Weights of a small GPT-style language model, trained from scratch on English Wikipedia.
Size: 16 layers, 3 heads of 128 (1 for keys and values), vocabulary 8192.
Architecture: no biases in attention or MLP, tied embeddings.
Each number is 128 + 24 x the weight over its row's rms, rounded and kept within 0 to 255. Layers, rows and columns count from 0. The size above them is the row's rms in percent of the matrix's.

# layer 13 MLP up, 1024x384, rms 0.049, rows 250-260, columns 0-95
size [105 103 102  99  97 110 101 100  90  99 107]
[[108  89  93 118 163 136 140 128 125  96 114 118 149 126 134  96 106  98 121 109  90 160 144 131 132 177 127 127 162 136 160 176 144 143 119 101  94 130  90 105 131  78 136 150  92 104 154 134 180  91 115 121 131 159 156 130 146 135 117 173 159 154 125 159 119 107 137 112 109 136 132 121 154 133 138 129 154 103 126 100 124 134 120 131 162 132  88 124 145 138 128 166 113 115 136 144]
 [131 156 147 101 136 136 127 121 120 136 130  92 134 116 168 115 155 105 134 125 153 155  94 142  71 147 108 156 136 131 125 109 126  92 122  90  83  85 121 138 127 142 118 127 136  90 131 101 152 157 169 150 148 132 113 155 114 104 121 161 206 123  90 135 167 114 137 120 127  73 124 147 117 151 141 135 124  87 100 118 114 110 140 141 116 128 140 138  81 106 147 122 135 175 119 177]
 [ 93 133 106 116 154 163 144 102 202 154 140 156 117 161 170 103 134 135 116 139 160 115 125 105  95 158 125 126  97 107 122 137 101 125 179 100 184 129 132 121 161 143 104 144 111 139 132 154 149 126 117 149  88 124 144 157 153 131 123 164 127 165 158 181 146 110 112 149 158  93 115 155 114 198 179 113  95  96 140 125 150 162 136 125 127 121 176 153 104 165 119 129 133 119 156 108]
 [109 126 155 102 126 172 178 163 111 162 126 105 132  97 129 136 136 141 142 120 131 160 138  89 106 124 142 125 129 130 111 139 112 161 114 140 135 142 116 143 108 105 109 131  84 103 112 149 144 133 106 101 162  93 146  89 155  75 131 142 106  93 136 124 145 138  95 113 102 114  87 110 132 171 158 122 117 107 154 136 162 134 124 137 101  99 109 103 165 107 101 106 110 175  89 158]
 [140 175 109 154 158 124 131 121 152  77 106  84 129 123  93 138 132 151 143  81 126 126 108 112 106 114 137 129 101 112 107 113 140 129 108 143 139 122 109 119 131 159 115 110 131 144  79 128  73 124 142 133 153  96 142 108 109 142 111 164 147 170  93 132 103 176 149 156 130 173 107 134 131 146 119 117 140 104  84 144  86 162 120 150 131 119  81 166 131 158 128 125 126 156 110 142]
 [ 94 124 122 158  98 117 100 112 124 138 128 121 115 127  89 145 156 104 142 138 118 121 152 109 106 107 141  57 137 140 143 155  88 136 125 115 144 130 161 109 146 118 153 138 127 112  97 131 119  89 104 164 144 117 148  87 164 100 176  99  89 110 134 123 125 122 147 129 120 103 137 121 122 145 128 126 119 143 118 116 127 166 142 124  94 113  77 128 114 101  78 115 155 135 157 133]
 [135 144 140  92 155 177 143 117 125 141 130 137 117 115 137 114  57 144 134 133 105 145 129 110 141 163  71 148 103 123 146 142  82 131  80 176 115 182 125 121 107 153 109 142 148 115 109 147  80 126 101 149 141 124 131 131 152  83 137  97 111 143  85 117 154  70  88 124 121 121 165 106 122 114 130 167 133  93 108 142 168 115 140 121 151 138  87 123 126 156 111 100  88 178 112 133]
 [146 166 122 153  96 143  98 114 148 179 127  97  86 164 149 128 156  84 152 126 151  77 145 100 141 102 148 105 120 120 117 152  54 110  97 147  92 136 171 175  89 133 113 144 138 135 114 106 139 100 113 125 168 142 138 144 100 146 106 152 141 157 139 120 101 167 122 116 114 110 138 114 133 147 125 121 158 119 144 130 105  80 161 102 127 108 107  99 140 186 151 105 153 113  82 124]
 [124 129 149 166 101 129 120 149 141 113 117  99  98 111 109 142 119  88 125  74 159 128 150 144  94 105 139 139 133 132 141 171 134 143 154 140 101  98 105 141 143  92 146 176 102 158 180 152 119 115 139  88 144 126 162 126  95 152 148 128 107 102  90 139 117 175  86 125 109 127 118 141 157 120 176 124 110  83 137 124 148 168 150 122 108 100 142 140 143 130 124 135 112 135 136 113]
 [120 145 166 160  60 120 130 126  90 120 152 138  84 124 125 138  97 123 138 153 143 128 157 129 126 156  81 137 113 109 143  92 133 116 129 141 128 141  99 139 168 139 134 106 134 144 108 153 158 117 153 136  95 101 134 114 129 128 110 107 149 108  97 107 150 146 143 138 127  76 131 142 181 128 117 156  98 154 109 134 162 134  99 129 149 157 122 102 137 147 124 148 150 180  86 123]
 [120 108 120 134 163 143 150 116 125 134 119 133 110  96 101 119 139 134 117 139 173 148 141  62 127 123 125 146 114  94 113 165 116 151  88 123 142 153 101 118 168 109 110 130 180 115 149  92 143 122 146  90 130 132 142 131 142  96 156 149  91  69 122 156 107 136 102 111 101 105 130 120 108 127 119 117  75 152 129 157 145 190 167  96 132 159 122 102 124 123 133 107 164 156 104 164]]
# layer 13 MLP down (transposed), 1024x384, rms 0.0483, rows 250-260, columns 0-95
size [102 101 100 101  97 107  81 100  82 100 104]
[[147 121  73 142 113 160 109 114 140 114 115 111  80 119 139  84 117 157  96 129 109  99 130 106 114 127 115 147 118 112 105 161  89 106 170 157 155 141 111  99 124 137 178 150  88 121 173 128 125 153 157 111 100 120 165 154 156 103  94 103 126 137 129 128 164 104 163  53  98 114 144 127 129 154 167 109 104  93 141  79 149 105 154 130 183  92  77 129 132 144  97 113 134 127 122 115]
 [158 139  97 106 141 124 117 118 107 129  82 100 154 110 160 151 148 141 128 137 177 105  91 149 123 141 164 140 102 111 105 125 168  93 111  90 130 135 118 123 128 169  82 133  97 108 121 116 144 142 123 143 163 154 133 109 147 157 167 133  79 148 151 120 101 124 134 157 158 103 139 105 126 127 154 163 151 126 120  93 127 120 179 129 148 184 139 136 115 118 140 141 101 135 140 104]
 [163 131 161 102 128 123 131 110 179 153 109 133  79 138 178 139  94 101 122 111 128 132 137 127 131 125 128 143 133 138 162 111 132 141 105  86 167  98 127 138 129 138 133 128 144 127 120 161  82 139 123 109 117  96 115 119 114 129  73 127 109 133 106 102 186 140 124 132 166  99 126 154 175 124 126 116 129 162 101 182 129 109 147 128 127 189  94 154 121 146 147 121 141 114  89 155]
 [136 109 139  98  74 143 126 127 112 127 163 131  93 123 150 148 142  95  99 181  86 136 123 142 134 117 113 129 156 126  88 130 140 118 117 124 121 108 128 156 123 109 122 108 146 136 158  99 125 162 137 144 152 121 187  96 115 131 148 146 149  93 127  92 126 164 140 102 139 110  85 133 121  94 117 133 168 135 114 118 167 146 176 106 104 106 149 142 112 145 158 111 149 119 168 147]
 [112 130  91  71 125 138 175 149 109 146 122 139 113 180 153 114  99  74 154 134 155  98 142 118 136 135 137 132  93 154 118 144 136 130 201 115 141 170 128  89  82 133 123 140 134 106 141 106  99  78 117 179 125 140 120 157 137 135 139 152  95 134 106  99 131 124 125 113 112 154 125 109 120  95 105 140 158 102 136 140 129 155 111 126 113 117 126 106 105 144 144 153 131 187 124 134]
 [139 156  91 104 120 146 131 181  94 122  85 139 107 134 135 131 108 162 149 105 119 159 108 163 158 155 138 112 127 111 167 170 128 116  99 136 135 154 162 158 136 115 155 114 118 150 117 104 104 117  91 120 128 126 116  69 148 149 135 110 120 144 180 117 103 111 169 166 109 129 117  82 125 145 140 150 117 121 144 153 142 120 128 142 119  99 116 138 127 133 131 124 113 177 125 102]
 [164  71 105 145 148 108 118 128 137 138 151 164 120 165 140  98 121 147 149 154 122 105 155 149 129 123 141 117 120 152 130 118 170 134 115 152 152 129 173 132 157 131 137 160 169 116 133 148 122  76 125 146 145 132 110 150 164 140  89 160 133 108 119 165 178 122 132  97 137 149  82 143 113 156 136  99 107 139 117 148 166 151 116 140 125 129 120 145 136 113 100  80 154 131 179 119]
 [164 167 150 134 107 148 147 181 129 163 129 107  92 148 121  93  87 155 151 167 113 161 111 109 141 157 126 127  97 146  85 115  76  82 160 115 132 120 137 120 167 117 142 137 167 138 148 128 147 132 109 158 104 114 149 126 148 112  94  84 114 119 135 157 130 112 112 154 124  89 126 143 127 105 128 169  72 119 147 120 102 156 113 142 149 137 168 122 135 149 138 155 139 131 116 134]
 [ 76 119 127 144 136 148  82 119 160 109 109 131 117 161 137 156 148 132 130 165 156 150 139 121 133 143 159 121 156 163 144 120 147 106 123 158 161  85 159 108 175 128 128 139 108 110  95 125 104 110 110 107 143 119 105 158 158 156 117 139 167 113 160 164 109  97  96 133 126 128  95 166  91 108 168  96 116 113 119 154 142 167 110 135 106 123 162 117 119 110  97 122 150 122 160 174]
 [ 76 125 117 176 137 109 125 101 103 148  71 127 134 147 106 115 160 131 114 166 153 126 129 143 142 130 146 107 136  87 143 120  91 128 115 149 131 131 100 129 120 129  87  88 124 112  71 133 164 122  92 117 153  98 128 118 114 120 142 145 158 136 113  99 115 153 170 132 104 110 128 182  89 144  79 116  96 111 154 117 142 153 109 139 131 128 129 139 112 117 130 135 185 118 137  87]
 [149 165 109 131 137 123 164 130 110 126 129  89 101 121 117 149 123 125 111 133 132 127 123 127 162 130 158 115 116 128 162  92 135 130 120 110 123 151 193 129 124 137 147 141 121 139 138 112 121 148 118 164 146 155 145  70 141 105 139 112 108 131 136  94 102 170 126 125 121 111 154 110 118 132 105 120 119  96 108 154  76 136 134 119 123 105 106 134 122 127  87 151 105 149 139 123]]
# layer 13 MLP gate, 1024x384, rms 0.0476, rows 251-261, columns 0-95
size [102 100  99  98 123 101  96  96  99 108  93]
[[140 125 122 137 158 142 120 119 123 109 111 122 128  89 145 145 106 119 123 131 116 152 115 117  59 114 136 129 153 118 101  89 130 139 116 126  86 162  93 156 159  79 173  71 126 101 151 185 119 138 115 148 136  85  98  92 102 141 142 184 154 163 101 148 139 115 114 133 153  77 173 131  90 137 125 123  98 112 103 136 111  98 129 173 142 133 101 124 192 147 155 110 153 142 117 142]
 [121 148 146 130  97 150 132 151  79 120  89 118 104 134 139  69 154 145 128 123 155 182 160 131 106 154 123 155 121 153  97 123 102 121  89 131 154 162  95 138 154 167 140 112 143 141 142 115  99  75  67 157 152 135 135 131 158 125 115 136 146 178 157 121  94 159 139 148 126 134 123 137 137 148 100 107 135 147 186 137 120 151 166 154  82 138 141 172 132 122 132 142 183 111 145 124]
 [111 151 147 129  93  86 129  73 117  97 111 157 115 134 128 153 143 143  86 166 158  98 125 107  90 138 154 143  99 165 130  97 120 108 163 101 138 143 138 108 175 128 148 133 139 133 139 117 106 123 113 111 135 147 169 101 156  83 124 126 142 164 121 134 121 147 134 154 149 152 140 172 127 147 117 168 123 198 137 150  99 142 130 136 153 170 124 162  91 126  87 121 158 133 139 109]
 [101 163 151  81 151 165 135 145 171  96 204 121 166 143 172 103  91  95 113 131 157 124 116 109 106 112 113 125 144 124 119 127 165 156 153 141 116 128  86 108 109 139 166 122 106  82 139 136 176 103 110 100  99 115 121 107  98 107 140 121 159 132 124 141 152 143 121 149 143 127 116 178 134 116 126 133 126 169 101 108  71 152 130 116  95 132 135  98 113 144 145 111 125 107 168 122]
 [154 120 110 134  96 137 120 136 119 147  84 142 132 138 143 158  91 162 193 131  92 134 142 125 151 167 171  93 161 119 137 130 103  93  91 111 148 118 152 112  91 128 143 151 113 156 110 116 100 136 121 156  93 131 122 123 116 156 157 124 131  94 130  97 117 100 134 117 143 128 119 108  85 157 163 145 118 155 154 143  64 145 112 119 114 125 127 179 158 101 102 111 118 139 144 124]
 [ 85 122 117 150 133 101 134 152 115 113 119 135 117 131 126 109 153 128 117 124 155 113 117 145 122 121 180 139 128 150 144 116 144 154 156 140 183 151 150 161 131 132 144 136 101 155 151 145 162 129 111 121  93 137 106 128 135 153  98 134 124  91 163  73 173 127 146 131 127 120  77 119 112 120 118 134 130 101 141  90 129 114 130 108 129 109 141 149  89 115 119 152 160 110 150 102]
 [158 139 110 149 142 111 111 128 113 114 130 177 137 151 124  87 142 146 122 175 109 162 121 102 130 151 140 110 131 156 142 120 111 177 122 123  86  74 126  85  95 160 157 143 116 158 113 158 114 146  88 115 117 138 141 133  98 130 130 145 120 141  70 153 138 148 118 123 119  97  89 135 105 101 148 159 130 128 132 121 149 109  89 109 135 119 149 102 104 113 132 156 105 161 106 122]
 [154 136 110 119 121 183 127 111 152  82 106 196 135 110 115 147  72 112 149 147 117 131 111  95 172 159 151  81 131 135  97 114 118 136  85 143 112 126 150 107 106 147 122 102 142 100  79 155 143 101  70 123 129 153 126 119 132 143 107 147 108  90 111 154 147 133 151  95 137  83 113 114 105 162 123 171 131 119 149 141 120 124 146 177 153 128  86 144 125 108 129 123 175 120 131 161]
 [ 82 118 161 113 113 114 144  99 138 130 134 119 148 148 116 160 148 111 165 115 105  84 175 181 155 117 124 160 164 144 113 117 121 116 175 166  99 107 168 138  96 129 108 155 169 126 116 123 141 117 106 151 134 140 136 159 138 134 133 120 139  85 122 143 113  89 150 145 162 111 129  93 124 117 119 118 122 128 154 125 107 102 125 132 174 112 132 117  70 163  93 156  77 140 136 136]
 [108 131 159 128 158  94 113 139 110 154 136 102 110 112 106 143  85 173 153 108 169 114 140 108  95 161 152 143 124  75 106 162 113 137 145 137  91 137 126 145 119 151  69 126 139 146 125 188 157 100  93 188 134  85 138  99 127 135 116  98 154  92 122 145 143 125 121 111 123 116 148 100 109  89 125 103 176 129 171 107 115 149 113 119 119 121 151 103 120 112 100 112 104 115 116 147]
 [145 134 121 146 102 115 132 136 127 103 163 186  95 120 140 147 113 127 149 112 113 169 155 109 141  90 115  98 146 177 107 137 102 127 148 139 155 120 164 141 101 129 118 142 104 105 141 153 140 132 135  93 158 136 114 125 124 138 141 117 101  97 132 116 128 132 152  94 157 139 118 152 165 122 124 120 124 112 149 131 112 158 155 147 143 131 103 147 120 170 138  91 161 126 144 116]]